Weights of a small transformer language model: MLP 384 GELU, LayerNorm before each block.
Each number is 500 + 40 x the weight over the matrix's rms, rounded and kept within 0 to 999. Layers, rows and columns count from 0. Numbers have three digits each.

# up: layer 4 MLP up, 384x96, rms 0.197, rows 218-286, columns 0-95
# down: layer 4 MLP down (transposed), 384x96, rms 0.185, rows 218-286, columns 0-95
up218:490547483507479499514478493431534459554440504470459460519520510528495437516457517533416561486550543414539424428495488560481500520438529527520551543533453467433479548576523420530494465458443521572499468439493397522482493496446540528561520456481489493549446526466464526519477540538468506503
down218:474522480489538475556435454490511567562510528497445542443458495438526459494482547587535473433439587442514529460462484457486541508499585540450465479485499512542505513490489568509451470486473532427447524486535513454474519463406543514483470454458527454494490497492558535570533504456524507509
up219:428420497470505538506616555517565469492593512479550537582495543669460422494546471505495483459537534399560482489473466517518498473487491516542506517545500571446555506517454590517490594551505441594482417465475455521555550478603492455508486518456378457459497492539515427565506524427423500475
down219:493501468496488483491522531501537478499505524519491605453516408520463539447449543465592566498578467570467550475566477556470498469413492495489485571439378462562458509517524493508523523512478575508509528577442531509423441516455505465422432482500500529425517516531517503393522497513473443480
up220:445474483459547505429510539510507506491516528450474508461489522430476471594515449494443519436489518472544525538508436470456453523505512526527507566502516550493491487446510526521476579540517542449505544559493495455498494538483426485504544539478536427467537449489483505493432540460452462486
down220:569478508471542510417515483588456509417456549497440521470483547452490479530481570511514547444490441473558541466564545504519529466468488542510481499523548511515500542498457546461535508521481509504492484461548500509551489539502559505560529530512539484470626443456514535529508564482504521535
up221:499411613520507542506526493549484511464478472511519523417546528536494463533514491457507493464486480457505397435519500471492445509534498475484510543506517568526404551501570417501495553545571530533495508491507473456520495508525523499527482463528462523503456506450566548467467490495564491494
down221:507500423489471461581478535529503438486448530452538532481508493481532584506485552494501530448481466516501487534518381443547498561550469534431545503530527423498519503506518578528478476527512540515449577440456459494439469522506532513529477501542550469510524426553506521529593445463472518533
up222:496523519542536511520544453486537457457492516578537482479478467577460475514449462513494471491468525449454519470432495538450489476514522502422493472528507512510550552540456460552529531516488560507482453533536436494423480467519471539495486452438514431528462454546497496448508510480472530450
down222:559509556500566524521460500522531519427469458506453495536534503519535488481498455494477483490541512507469525511557496485484486524437503528522526458486512527535467474539513431484480463538405476440515606585502508558445499544466429498477469474488505537528601497494475550493508473498516532432
up223:450456480511536459473548528593506390459471478486475490440439483441540482566495458509451461484438516518518528536435437455458499500429528468484519474470565512502463520502458519567505604545484487537518490516487481539482554541487504479484503521460460500498493485527522472512440553497525511492
down223:480428458449527489504520506528524462433426457509480453496515521524502504457479465546535473491403520427448506477485554539566527530452475481467470468489505474474485530510467563561485595573446477451529549557482504520483470469513480455521526529512471418474481456511508539523514559473506525482
up224:514445489528457516515511526481563444546447491494500479468517468500467533542499482527476502525498487546408514477466462477475504498486526466496522519542496489513458519471510491497526477477466475502543558481524492582554527458503477508518493482484436474494477451577470467527482553480452470472
down224:504527505495510457469477393457482494537517491491451485496486506474496493503482460498517490456485414456539503511560579464474509427516472470475486558475528526449570407513485477429460483533522436484480510469534489534461532548467588463496491481540447506478492516512504496483517473495533534523
up225:524502568517590450490443492466589490487441556527532491472495449519472525456522471608535497497571472432501500458527474490382543524546541496480503432484554530551542536479498558522516566582520539543535455473511446561464479500573468546518429445483558507443481468553449427441516531503503551519
down225:498427606506492555418587466442476549496446504491487506532431546538541502568529484458453470520420512541598584485452552477543513526494489508514460502501497518401583452522439496507455486441484527431511498463519510489532546520490467478494572471491457534509534583527600503529511465457468482487
up226:508422507503490520531501475504482553484460495486489499515587517498511530524558538525508431497455537437442474490505511460486510459489523488431493494531487504465487523486532480519459541493487521552451467508431535584500546466513505476563500520509511536487544452507516450466451578446502543473
down226:543465476493435520537504455519538502455552522519469582504521470499543543528501522450550543459540455495496496553480441487498473507555543470478443533508473484543565551528500510480486489494537520465498436503533512481506591509499493559471501516497483523508461508526517472509436476481449533532
up227:448466507464457487544443571509475511494518552497485524481523529531486547498498558559438503510524506511542503453515494524487517509511485473492535544508549550474453528480498466539432507463516564520470529495476481522515490481496503522499496513546457497482471565470467526498552514422463505448
down227:557490466420479501535534529509524535488486503553519470473531477457514447531477456608519494487530490415483458503489501482565540496493475507486503405477518455527462489533488506468490495446489493469514528505471450494498503471499473450528479475537498472535516494456495467554487476480496557483
up228:484496548473529524492422501536499460492458519543430477449451561562463506505544496510471568502567524534440471510599489486539470493492456556501526454460535458520464486471513515531522551473536511504553440550489473464509456516501541520472520448562520528471574439568541473513531452485452533397
down228:478524448542531449475517529451490494464515492459534484504510492459536477482508435516482466517503484452509519490412512537474529540506499484504551528498491501468479514501491516519482471566525520468478523491506511516491540465540436495544520512445490490491447532425483485523474548538510480556
up229:446522472513454512531483536500540476507572460460579512513521521467502475566429463502509450516480537506532446506535517452488529492504513518468424537495455519509465450532470432514498522525554510532459537472420493421426486442532449543518570529458487537452563452473526530530461564506465530524
down229:497546532490504444532544460465481534499459503539444557479490458513528525452504585498464569495511492485535514499504532516470494554507524545498539476435441452445509553497501450516529453444475517476571496490552503563569500600512463474527470503546471457515473509495519517527543473528558502472
up230:476503558477565568495488435476531458491480501475560479441501476505541518517608445501581512476531492548474531497516565575485485496465484557533469465510499482545502570525507479511425494497500467471543543498503481580551418487499504524506485510508585478461547464501463430452459503443524506474
down230:535429527489491460569510481498491468488513492526435536540490555527521518515536524502489512472518511456550531486537525446466494526525465494495492518551505517493562464518456565513475469515524549462460472511511563485428570459503518489461529463546439509442482468548536569520551462528560479505
up231:453509523489500423491582533499479451496510458474502490482516509497515536515550505435479546484473490494537526510491485464449470476510601450445460519456543406550472571488447497482515468475452551515497445482493457462571561491490497519518524509427512476488510542531520559511571527566505461547
down231:533554497517550477494506484553458537507521452546469503513498522512492508459470544505467513489583491471510497482548507463490510509504467526545541492478488516565498498553507503475583550538490414497545454480535519515548509545553441479488510534477517530494584507547512531541487486485547527482
up232:476480561511494542517461503523517452491465464576547503549482518561491477487452515531506552510498450535561530470495468546396517461511500518583483494560443451538539477499449427517446516543494545515500496448521451497469574438561473527456449533499490467505432490497482494466465471545547407512
down232:505509564543489496505505429522535594513554497481506534437466403496448585493537524456484457485438461511450478502388527516529490537433510506463542487438458491462524539448513576508610557471570458577558511499436510580514524517531543545489557524539501490508494533467410482492440514466485515544
up233:553512478477497471498544448547516489461487503463530495496462525469472494441448467454427543482527493532481429500481484529497543523497531495495484529476526524480471517555549478545463584563527519525504470575431450467435459584548520483524463494480472585497531473458554491458471519509494497473
down233:551521489478445507513482540437535494558440479458513550510539506533504465505474523551568441503453522488499494547494508552458529553533489466546450431484371510418428514476510538543449497529546494536520539480541584543514489468519570513502494493454427475531420496533516415525531467504545537455
up234:505454552430542519467565484519533487471496511508509448468481526476506521558520446493500528487565514547526505525572460528491403521565460471551558436518442499587504525450465572492479520522495528509564541473501473555465517497519506521399533446545552507509516502537509437471493474458514468478
down234:488451503513488529525555563539492558620472456489442564544486458543478447421601527527507530489474497422440536526414492496507531505566608530498487482469513521490473502515551451462486491485500424506494455464466457420528426445490539457600574475434468486557424499501472511524440565526540515535
up235:463450479438488457595559520502511569504488533518588493509490507522473492453606514513404471594516527570535511493487580463455413591479519439397428507533469546518468531534530453577545485456505458482486597479443508474458439487500561478548468498497450495549590512535491463518410503529474433423
down235:549443460574510549582452557439505496454466554425574545423526531595562513511501467530498513389543540506553546482523471481494574483573506519493485569479470515430454468492433602523492491537467545431472504447580442531522510491494490459551500384453513454478452422490543463583523498451594563541
up236:488476503452540426485524496493519421571458513468437486434510552518470547664568522482512465495527462505532491492477530579478486493547469491528500520521532426490536520554495586563493563497512622499454505541525501523460471437499508449454521516532535487444427424436399440481553467490493500414
down236:497586416522528528555545477451430588503498453522550453428524492549487471481502464477523560565496533488495454533554409463440502515536442457499448452490511490456475487410399473476467490417544505458509502430563504513584519483510475413492567474520528482515546502522575476550457525563522455506
up237:487531469564477582522409498455461507520441540476495557510517516536481497469439436508435394532561505618531544603453508418505532592498512495529518498507454544556494481605514546536505526503588492566478497554499473506460438393513460407455480422481492555518525482478515442488517495509485488534
down237:403500494491582450457499455573519567518507505506482548478521478531433493487505591519573492531461517445462482492468512492481539450427496477575598425576469517503484506519452513476479488487552406459476409489492478534453498470465540503516508506483469479512547510515420450609470513578532385496
up238:530521456501475427554485546489555482463529539486532522492467524485505438472512546509569465462500487459474545483461562523477516469495510578471560462473469490537454523515491523438511512502444495546487511518492529503438520530470502472472494503494651492474508519470474456534501562548474461502
down238:462502523513393474532505482532523531469465416494472507374509494534492537499489484449515462509551518571470437410427502512479494419488426524467497503524463528503575459467505472470506525552479502578399493540444473479540437504445491511441491484459511496471494557436432556503481486508518518551
up239:475485514548447417499446527428515491524494475446499501582519485528533552536543533430561463488520581493513504505497511481483487528495470452432488529473505453486534496453503428472509410514532529543504547509498469492496498470453545505567535493464542557480505528423563501461432476470511521552
down239:551496517508564495469487445548512458504463501554458566457501482446424472493514498562401546505500441447481499470515518459524530501458515523508515519515519452570528531526476538511462543469443440496454548496484472517493451508487513466458500499517499515550486482500473500581556490497509531439
up240:553462493515501539553437538590441563506435540478515510547489446533591581404465574530531575521474568547481505486442453517546467500472492447496530534587414471526503477402542449540473522544447511546523523427447473529516460521591502513509615542458491508471524513436572503448500585485531454529
down240:595524491480503496655539533492503477422514531541514567460436399551532545476502476456533538465432494547501490471488460518472532553426510501457522465535392422482469526546437485512498465504469493481466594454514507553522461600503523465459422529488490486529473513552546405449501543389445497416
up241:468547531491477425584529536539505542455570486519453624583548501494494467457482559492442491479496553517534476525414450515438530541401535503506520537476514501518500500522512516476517528426465412520456514525443483453508508489507502518513537452516490571472439460446494510509545538473494505575
down241:573482477506559620539478502487518527525496507382511479522526485539520553499515558522529485494517531517496545528509606493459482539644511524490503427509549579467435448539462445472444501539543519436480487454484460484539475457493514479522518467510530497515550536564464471489532580480554479515
up242:490511474487493455444446427494561472531526527478555454573595482489577538488519470502536439487508465533519547496440455544457487429545492480491507529545459567541510498457471449476474428482508554507520488428491516513461521494518528519547377588520508464485478508473510507456380457492555444483
down242:496562480522493420497473468460461500536477499465503485476526544479513534613478494530506539441560539485475510512432519501512513517525459474520490526468462400519481498426532613562495526520460444566491524494515468486523494569463522473454566553487474515502485498465528435481533519510517506528
up243:493512464526498544514556549503556468510475549453492475588455441472515555504496489481461503404456556525530496551494462500508559457495476480444525475547516421453437509445511521484528478478526479472512456514632498532555500529517400521545504513538550516435483502464534488445504516460391491488
down243:442486539524501537463501492498509507458456450440454473523554580468514485583518382532454466570529506477462468471492533559552509441552589548490536535452574529516560476556537570532448508548554474531484478465531457423483468485460572541488541533520460526493434486457466473568477537542514474525
up244:459457492550487472527519502471517539455428501466510495570473509524499513452456494451523492477515544515540519516532458498520507541458512494491481460488535509517544541489481506536490447532456539485535490562473488484463487577510470555521499467527514520545524541539514533516584461472463520558
down244:484493454509474492476511500477503463552524478497518478456507531606520552515496528489494495463536438463461521553505539478501484533574469490517483542496437467585504454467513506482495476485442428516543543448480425506503519481528526445567491508553532479487461501472483494455492528534483472512
up245:521545403465498536494466493476466462458485510512449504512484492456426500479496519545431450524558551604473525546577540399462510472580553512467516500455472507542441489504544520521462474578502472533503429568476541516516460481494496519497491495476524516533435457508516510529504505467465422518
down245:431477475460555529520442558446463536505484499484493436482484449497467436557596544491535479479487507539515554485473457530446501501544505524468450559501550473512499473416437540539458411542479523476468460509485483568497452474521551465503513476575486458509475505483494504442508492528571490587
up246:450427515457570507497552488488481500507532500489504514498530558487461497501514489445523517507529506524547541513539495464465522473495451525563471506490505522476505529474511477517504488527493483434468474511488437492486525443546466441493527471504495455551537522466522479539551520509464445448
down246:478496489537508545503482482488555451479483497437498580529466593503567521489493474544409461514502561551499453558443475513503480468480421511563511593491506539548585479515488520458437531489558573513505466481457476493535595515516508439524517478473486479450496523472486478469525497546493468497
up247:486483511491500483498500533501478504450518442544486533476507514471522451467508447479526537539470492561461467511500537463515456517432485512535498502497442397457460505529507500523502493513468524493426496488497508498484503474587502550461514514495482551508521535530454452557484490576530533462
down247:448516493524554473443500469508470504498472495495502480472485491434498495545474518466401483478529508499484544514521561480494518490539494476478453513475542520499524479546481541488482492553495432482533519436531447507572505553474470492511457509465507485506532488528540503521540536509580531507
up248:528426514498484512557537487443508480526514487524495511534522520531505501532499547427500467471516519513529426486502502507432565466515531519489486506443512473534547477525494504512519478468510512615473533471505544507463461541489517473466460496484520477480493495484462458453505497467517432459
down248:472542503492487479447446550500480540515467455476544479491521457502523475481473490546434465488496472525487510529509556518542471501537476513480546443515502524516422508460431506481511465509475461460545524495449472451552530523499529458549486507456514511510494523557586520528507507506533561559
up249:529470531477468543499470540496511470483492497552500512531529542469519505499449543514487521497502484499512465488498455500389519526516456495543601527511490463520515528530491468485507518482475483454454511539548555492574530447450503505461524518539511506513458543464415487467488598559458520508
down249:446494535480450514489511472488492426471432487408598499546497511505476560467577504513525531534456518553503426494531531510583534516544496523531455534442491503431511487461523446525513469490549571454459474484443489564509468439533534458470490447482461422500468462522563473505474525512526429496
up250:472506507652476513437592547471469505485482468452548497479473527468521483510496472445470522627552522479460532465490463511428499560482418461487562495452455507429458520535486528514535491574603515452486558512511560497577456483548493434444557556485464471504492520459480518426455530529394531508
down250:501459507568468490415527485487466559552436414518487488529480519520456549505427491588548489441575420490486500476470539528459519414508475521489511532532526529523498485535487550499548538429562491442533500537538514501540518426513501529463525555530468514442409594429436474565481491416492490565
up251:525477484478535440447578488430585496429550568487501551550538566555471544493481516543412527435453468415490517511543449430448505471401496551437566503552452510494528567487461585517506574582445437509544496550551481454529514403463466522515510455460539463473535536457580462479448547505499399520
down251:485522554482411503496443573567435513481422476556521514503437499529483528509496478445454525448483519522593500593513536552522526547576469458503458477561492489510485459498510439510584479484485527515536500485518600514446584590548486489498478499512455500510553479512576477545458525341476545502
up252:522538471486477490480497439516554549469520451465584497586506476559590475483581472542534490521444464536482541542560518467502483406528526540437421512516542471501468564517498579443536473438511491520523423434577522562446424479483472485505530404535496509503454539467470511566450509468485497488
down252:416458476419444516500474528513487422489534505463525508532514503591515504532465528466510509446514534509539522464527493549462489586553520459483525484462393551469561523516448570521563535527505482565498500496451517445403529494507519499438512502493493362504484507562518472496496426485438513502
up253:541553540518508499549483509512520527505513563460484522514556432529518494495485485493488471413505480481476502497481426482507553482491446509487516456489431497505483481467536517496531436454510507487518476507501440540485532538482528543491437477529490534484468521492533538541459435507468474543
down253:509492492539531470447513474439527545532473478542469461503464481498530503467531522522476532540521485486511509491495598461523510501501485503467456495483453540540544492524513505469525485551440502518516481507513504501509535454532460529490493499511549517459560503464562530551459610435521510440
up254:522504592565498480438544491557451529508565484452497517554442503522565492482479448548523498476500493442464590542456499518488504538526499515460493538567454458489451553566480543470514488499508555480501526477508492488483438511521511553485570535472560508545469519462462536487496488526541544472
down254:507523432437558478498499491557501517507473476534576519536592495545439548446515482525528513492471450504502431506442459542534498462482578524533540488472407498480472420487444500515516511458569562542519490440515506546513577523583523437518453516510446432524502492528484474513473540510508384504
up255:489459519465523405477505481430519580520495541469520466516529516498565452461577540496546508485469464510498515515532481528561531513476536526512494544503434484511524492441500590524539451487451489505447493434442492506483489426461526514517464504480480520420527439473512501538500501430512499469
down255:471479463542484593558523490508518488455492449523522557452511529473457525501430485467464518437549525491513499481463492482463465538520441494500534455499534510524488563575457461452488593482551502495537503557541492501501470515539505511466490472529502498534421514567482459535537459507535480597
up256:546412488460469519492442582495470535540497452482531472494566522452600513626468459627468476474502514438449414485538424520488469558537578508454492509472492495436461571464495524522541577465490544544486493536529475542466517567497457473522458487471465523472528541447525469468413505455500573433
down256:462508499490449520509525497496485452428532491433393539448393523515482368511444482471596549442532413434511520526508529460556529536497495537531419542504497520505538489509466466521555465514514550486540504566485479467523468458512558524492479504542542457505532466498526544451522550514442473487
up257:462423490553412473559436519578515564558500515448529564471516475485502521474448522444466454529516499481522499524473440466420513592500544461496430474541479540508568476508516546508537528496457487563530492486474491500449472518545480468453456467565502527503428462476488577494573524543525540507
down257:508522491497485511517511550484504479516475518472493452548523486492551531466550604464464457490423492507573492463517529502503462530522489474516468479575519467511527446448512425478565469561510539505557477544558458505465591462457576516542499447490587508518517515434511503471548439556454541549
up258:434464522444465432434429515485538468584528490527537540583519504491525475477556484501543494488555538497526455469471475506533507480522438495552488507473494485547507489534479498542503477465492475512464443516467445397404505533486507582527457548528450548528477551487435486517578572479440530532
down258:500495426526551421421575503455537601510447497474462496514548525513516538463460468554397507467471545480505567487527563537448536496462496477519495577512571476510521538532457596529479562530529546521470455490494420503442502566518507495482514474489483517468428475462462435493523520552463504562
up259:513517530515565464533506440467535523485547518524512438608525494521603477431560581501460574489454476465427466525477488473479475531514506581497554487504554459493480472464457481423568494492518573476540534540526532436415512505427542504519504492518468513472519565460560547499425495459469519554
down259:541453485456449503463482494533460458476489524491518584558487504497445507557452525474525529484528551506561502479467528563515502503564558527446453503531475500554566493495500476522454552437402511468546491471549436495495527515473502534484549441513483545533483442549501538388503473515439503430
up260:487501499508496492430511505537490529520526538517519510446493482518506506479540498528425538509528472510485526494470514509499424505507451510498509533454491471531547488523488489504514525508493539480540473466518424545522550523499448590514496486525480477523425584484466513496550475504411454549
down260:501516507482522470492517444528543465495516475463519508557518446524437516552497539469471513497531555515481508439482536470539510463483415492533516508489544490463527542481503480497459470506435461528457523467506540453514441543463509419523498523542546523497533451521584501481490471500527550455
up261:489495540458438518498506446506508546454458381472562510503549484505464523445509518498534521551473563537529414492504576487527528512495519513526503503519436523528496435479552459520484497527540492588545470469481517482526465530492427530517488439512492478535434522510539533478470531457434472511
down261:454541503446468531605429469508551476480546496508469486513502518478550519572527454528533423545477518540563532525524500572505514516528552513444507432450477456516518423452510505590510512500488610534529448512457496501461506506499514523499501508545547534518538518455493475527494490481466506553
up262:538459527496492507516479541494545550513506476542514484478505471571473438557474534527526546435437449593469477558470427537478445568554449475505450427547495437578481524491476515516486546434443557513463552440524468518530495468524507481477541442543496509467485487493448416408529566424547458474
down262:510527493453560484557502477498429461506491444515535452486486526457440531486542467474524462513542497413543453481473544517481533517470510496485501466490442575415457520500475535445499462563571523530490505457481515476451551507515508556488492465467473441567509542528562496533422538509537527518
up263:441530490487533561539529504546514514451516515510432596457544519444459468509537481478514474526416561485484516483507528495526543472451490452517494464469514554480476519513481493510503480515526485501523462532467511512454479449495511479558506507415504533501453465492531450564561555452524475486
down263:543478493417551577408499500485472494504532588458585454524482453441490511550496505556463481540475464557490476478491520462520460477451509530530501473460482524462512499448501481498469518585471551493527577512549411503492478446536521487454489534454485493517529586516500443519533543471475485428
up264:429532537516499476508565509479540526541504461516556448546487544537380467464468485541422499549511549492521490514492499436549505496531534512470626457554432560635505511499477508518503471507512467560403412478427522577451546416509469421481558483476433513581549472553484453509532447572525500480
down264:513537457514539504535555558472477494451556530491459443468522448517541429497506472500478558549499484512476546548471494464465534507481540545497468498469517530553539500501500488523457591501466446535556455586462644452426450437520489495520444462413513432503525521599517529542488458473432534453
up265:540549474544465503503463535476514564474485533474542476540481486529500450501464503485558436491500492509517465491480574525561533558468432566548502504474458545462480488508500471502511451611543474503520529529476474484405477473474494499489529459477487510524499517465491479507410516446494524516
down265:484515486478497479574563445528455470530503485574482537470468495496479481513479500522462493499505502504493516514556481453458517442545505474488504495434517502508487544480500517509469514466457427486491510494467539465528500518497487456522477506471488492479579512563506529559572484522507574498
up266:529470514539452501484468524488475511570515524495477446515520521499520484520454534451534579415513516538505439519504511471505531528550564566532458488485508435541483506558529508489543448476437488543495459434510489548522419515563510526481456521466518450506462493493515524556474519490548482514
down266:453498478480502523503492526516486511426456550451530523476418425499486483496480524509502500512489510550534581476500544522529534504505476494499534526492502573476472491494418456483560521528507503468487567510460489481507468563507506425527491498478515556452480447579537488388521506462479562487
up267:479538542476555550413563561523516492469559490435542512531467558418463506466538483498454500513410518513506557410482563513520499486497451551465518464510487492552488535468476541481557496531466446482516477538540468425550538560503536536477463425452498404538511487500567480576463518520514449568
down267:535503511498481536468571551568558507545452459539496511457501493512455491494504532351479480461524490515454507497500516513522431561491520579528531499486489508560497486489487467455494583463447429486534488474459516485447503507500508489510489513463469491485563490570446543489497484404548513423
up268:457507564512497483450530484535503556462499502455581441466446516548489501512577468594494521488535472495379548546451458443438440520535498419495490434510482519514497540518539520517488449514507443551543515411464485563415446541526471520458494410511453470528526511468509465519445503468507469441
down268:542505517492528537511482545529575405587471548484515441514532539471478455433489439576516489483509592552498454497605537555567496492447507561474493563493529505515455522473510455493482512465485507463474527470500422485527499418516462461521496558488505460473432540523511490410503563519479444529
up269:463461497421609427444468520436483458540505520473527474464535521500485522449525506583535486563472504514553538450470515473493491454513529479512518538467517596454489528499547480511475539514505575460556524575483534539466448422500454482531577470461512419545520511470500503513419506437487491512
down269:479514519528477542484456509520560479465508537560499506512467561443517535516504431494454511477537521490440492539575482512473473446562448475504422447553518471532456462578540500514525505480462484495472506513442443472553540579522510502477510494512450507463627513480548550497515502464511516472
up270:498538482512385415581493579515484521472500435502516523495529526442525484495480523515508479587512536524524477555477538438507467561441508448504472568485482404529468511499582508527517475368441548495467502548487584538483445479479543468496610514530477497543411502498546577516514539458511498515
down270:467547548558493503456520435460609524488521573477451600464509450474450450481429524442502471504541529518533517420475541499504463480462492550523504479517521543517432440439531523479492579561476529523565486470524521544492503439480478466484462502498480521497556425549495493544502497446432502472
up271:464543553409482463527516510579486482554530484530477441483479466546494453506576541560502492454457509490505453509473455497543473489551508531490499534472558507486503555479501573493561488541506529477558528525478513469483472489554425489491446475509522508493533479514506474491526518465474479487
down271:450508526501478465465491494498468504446533527474521519430633596503581453482475515583530493507515433515480497502530486507478500513472561543525506502492517531500506531526500453408451477544498518486506532510503453501437499525424505530525482479462477473541500531485445534465543435582470515537
up272:497498520528494499423486540498510506459473522488482469469508485513428458463494551490481530546480582519476505509543513530467514488527527501496502535517480472416517462465503548524509499453522515524536532501484513460493514516537498459478479498498481512421516531489510458475475484507517517434
down272:509461495446518536481525462482426513506478568527510476485504465510483523463513544509428538480554488561468446483450504455536496496508466508520548460483484472536545448511522554538533507495431493501492521464494482446530528469547448484524457503543516472458490462514529569548478548461497500478
up273:461614508432543405539570474475501527501582508512504560487521425404455528502447487532443473526505542579539483470489385583466428571484531470576548452518545522432457550565509550505472413442519577470604558408496483484456525532501510544574487552492472493502495466461439428603475536479506487573
down273:488562503531470535525562507460560491517508419550487484622490459406486507483448614395536478506521469548519526468539471596537463580445491440482421493473471511517538442522561565501525539537397492490488483444468498483488591516429519524489580512475523556452504499531445449493558553511431543532
up274:495511479476549503449570520410558516440501482514509529512492569508551515458547526475514507409524511500481537424446537576482511489481474540590526525532527466506528526505500465466513469526443472462527438471479528490493472487550512455489503482475504417563410508502536461532521503437474445475
down274:517519458532449547506419460524449502544494520541507467492476482463480539515487470550486487562489439524426470529568464433539509500529513463451453524507512489464479452499537489529487507437520553488471470472499472517513481501468476572469461528533467519520577437534541510432519555473518501492
up275:426569483527465528551359500528499464523586471547511573525559508492511571433452570497484497513557480500488495535452493441456535518520505526540515521516525473578510495519536534568483509489428439494467495475488483471407483486503549476401469465504471556511495439519486458483477547457446409506
down275:486457491499532445412491396549452467537492537421510400470477537485501578423581534435537509462512506485565465470505544530503408491536470500466472491475552524495500527527499461446457514529537534495496537529551475492464511496599575503463493491498510449522478533494430510416470500532520465553
up276:493515431482519468506523521490542486455552490481535560468431458544500532461447536489430485510523492509560515504522457478525500530481492531495474510447525478527511535521464558519481467505513548428487483553495533480479502551481497465463470475511507512551565578562503469550470438481433494492
down276:450443480537542441552477462520470483540402508533498462473473566514465471489516523525519501477508537464578464470443515522454497486588484503469522524471445496445544452537538539514462484499522466513513506487525529453498473507562538457581459545450480452490453484506515515501487521426545493481
up277:488461522520508541466485504556484431466424530489465450467497517497527430541570477442505424481522454527521479463423531494519451508545549440472501574491491435541421510484460465486541584501518516463484492572565510487523535524510448545459504530464529454554452484516512535442480503502475518483
down277:516519456487584481517463518527545490463502520508480421422453485520494528440492482425499535459456508480548537500562481490512519507467529456495485472591507539500499563487453500595542490500521511503471499551507612511503489534524561475491472448481518477509505425514483512503492436457488542560
up278:472453501509484478496503496503531489526495473436541506545452504510476503480499544494510514479496556411587468482544466545508552507513465472459520478531488588433472512530453528535547459541512469541494461527464559442517561519428450496510453521421487499522490493500491461512532520500510494509
down278:446517487444466510543468478534558463469530467517515473454479421459566523558513530475533480515519455592482524475463535482505464520514513548573481491525513455512472524490495401484497516475483566435525523513559474517452481563506502528433507457559539504535488516519532586498529453542617510466
up279:534425471446491477433516469479499467483475470460544467506577538477571530548572443496573435477588460521509480521470529420501567484521493523508536499500582487490513516501478489467551464561494509483530458485498411577512481512505404486426547500522560537442449504524471507502469450481480394491
down279:460541500478493456595487569456438502483474504463540520461487445538490468540435537585447514493451508541508504502472494541473496524487532481494464521480453492485468509483482567524465498498531505572496566494505624468480486509497616459496491456527478496484569527491516458467579535473467615554
up280:555445516531427487553560526470530471534542470434500547437550542592492526456551482553373528532477519434480469524445431570480561552475507494486512448461461423475548457448448505493521538598455513447489476409444536526448478486500463488508517537486486496507441568465511603409500517471503486448
down280:581481516546477478474508458405502562435570559478447513563505503485506486508442440475545460481446461458467454522457468465459461421433550482575569507483532537573492538533500485444555485531573458353515505568523561465530514462559427537443524495450552427446509502524470487489505436468542480473
up281:484471480513495504495523559507480544474493458494503545539440483475540472527521578436544450483523464476516462511595482507513488545499508516511473474465495505491467540444440470446533571502504506502543468576445517499516575530512407500418456482503516486487448490536422486451518490589541459495
down281:537521514496447505448499478511492521503496433478548527560553514519494523465517514533537436518549575500511505480415563569561438533571434541477505534507513519519534469542558504506466523454523525488448493472455494488447486472589597513509462531537478491522437454501469521515503560526513476448
up282:476478500549494512517511502510531495509555444518507536576452458476482549500452502495441463514492478463553531523494477442417486507567494509462558481492470440529492511516444504503440497492508520501432507590538484556493525534514539486528515426551555507505523523529483502447519524531495474489
down282:502536456471455531543433477507472508483445488512591462439527507523519484448465520500531470481488502552427470472478523531575524493454485510535513481515514492502557477484524489503526525485474470481522530434468501496552470488497443496485471488425506505472452488562494513517496500450481505436
up283:525519463520527506570505473460549373469397467504548471397526497639515521453428480508396501491520524576536495505373568513468581482461524512480505462541488477535535535510449391553508486548495455505588464549422509485509472478540540560414505545493523463549532511425507465428512607525515498424
down283:503491467463507488465517439522430525497574478414449486598560541436485503494593458474481460507546567526428580531583450492572497597458475534507510553503550550523554538516508514444447467439497477537462398557512518409447469465624478580575498483474599486510449421558435596529460472473488437471
up284:485525481479533561456434465483518450592459530505513528501564513532427530548410408448490442445547498566551466557467454566483485512502477579412551468460477485557584583546462554541454545522495465626467468542504526508540477460561461484430486407503477483456563510529484442422522544576515446494
down284:551491526551518575606531577589468530527506464569501504468509561579558455491529563465521495540494523499474408477445476492433534524556571514481461508539539544508445398543566449554542558425541463521512444566496522497509479548474513495495553504501503449572509592482510482540545429560529421445
up285:508534455516585489502516453457487451520532528497504524463483485455498547523540483509450484568488459537553563597447483521539469540457540477476581468408610460512460510444479514467524432545508517438488540547553500493513499452402427511505511477487527496493482467499516513540524482543455424590
down285:485412512485486551505486517498489531477446512547516520489492487511453466448541567517490551427541521468498504520520550523497535507492503484478526493572458455506464469506433486490520498469492475517471545464476564543482533551554568478489504483521497519505542515485563502507553525488465492500
up286:569480483520489512488527492505485544521447558440567466512522556473470497499502454507504547481453521446423529468470505468420485502560449505494553505504489518495516482523493487457486447487530532500505477453476500473489506437489528482511523464496535465488508498500456499504516483455521458523
down286:414472515529538501472478520478485482516525505563418447493488524524538482550467503517497499500529486527537506511529533469439523491523490523471498499486461473490518500494493587513518547513491435552530498552533500531523470515548521532527463535537483535491499451510494494467486557520485570467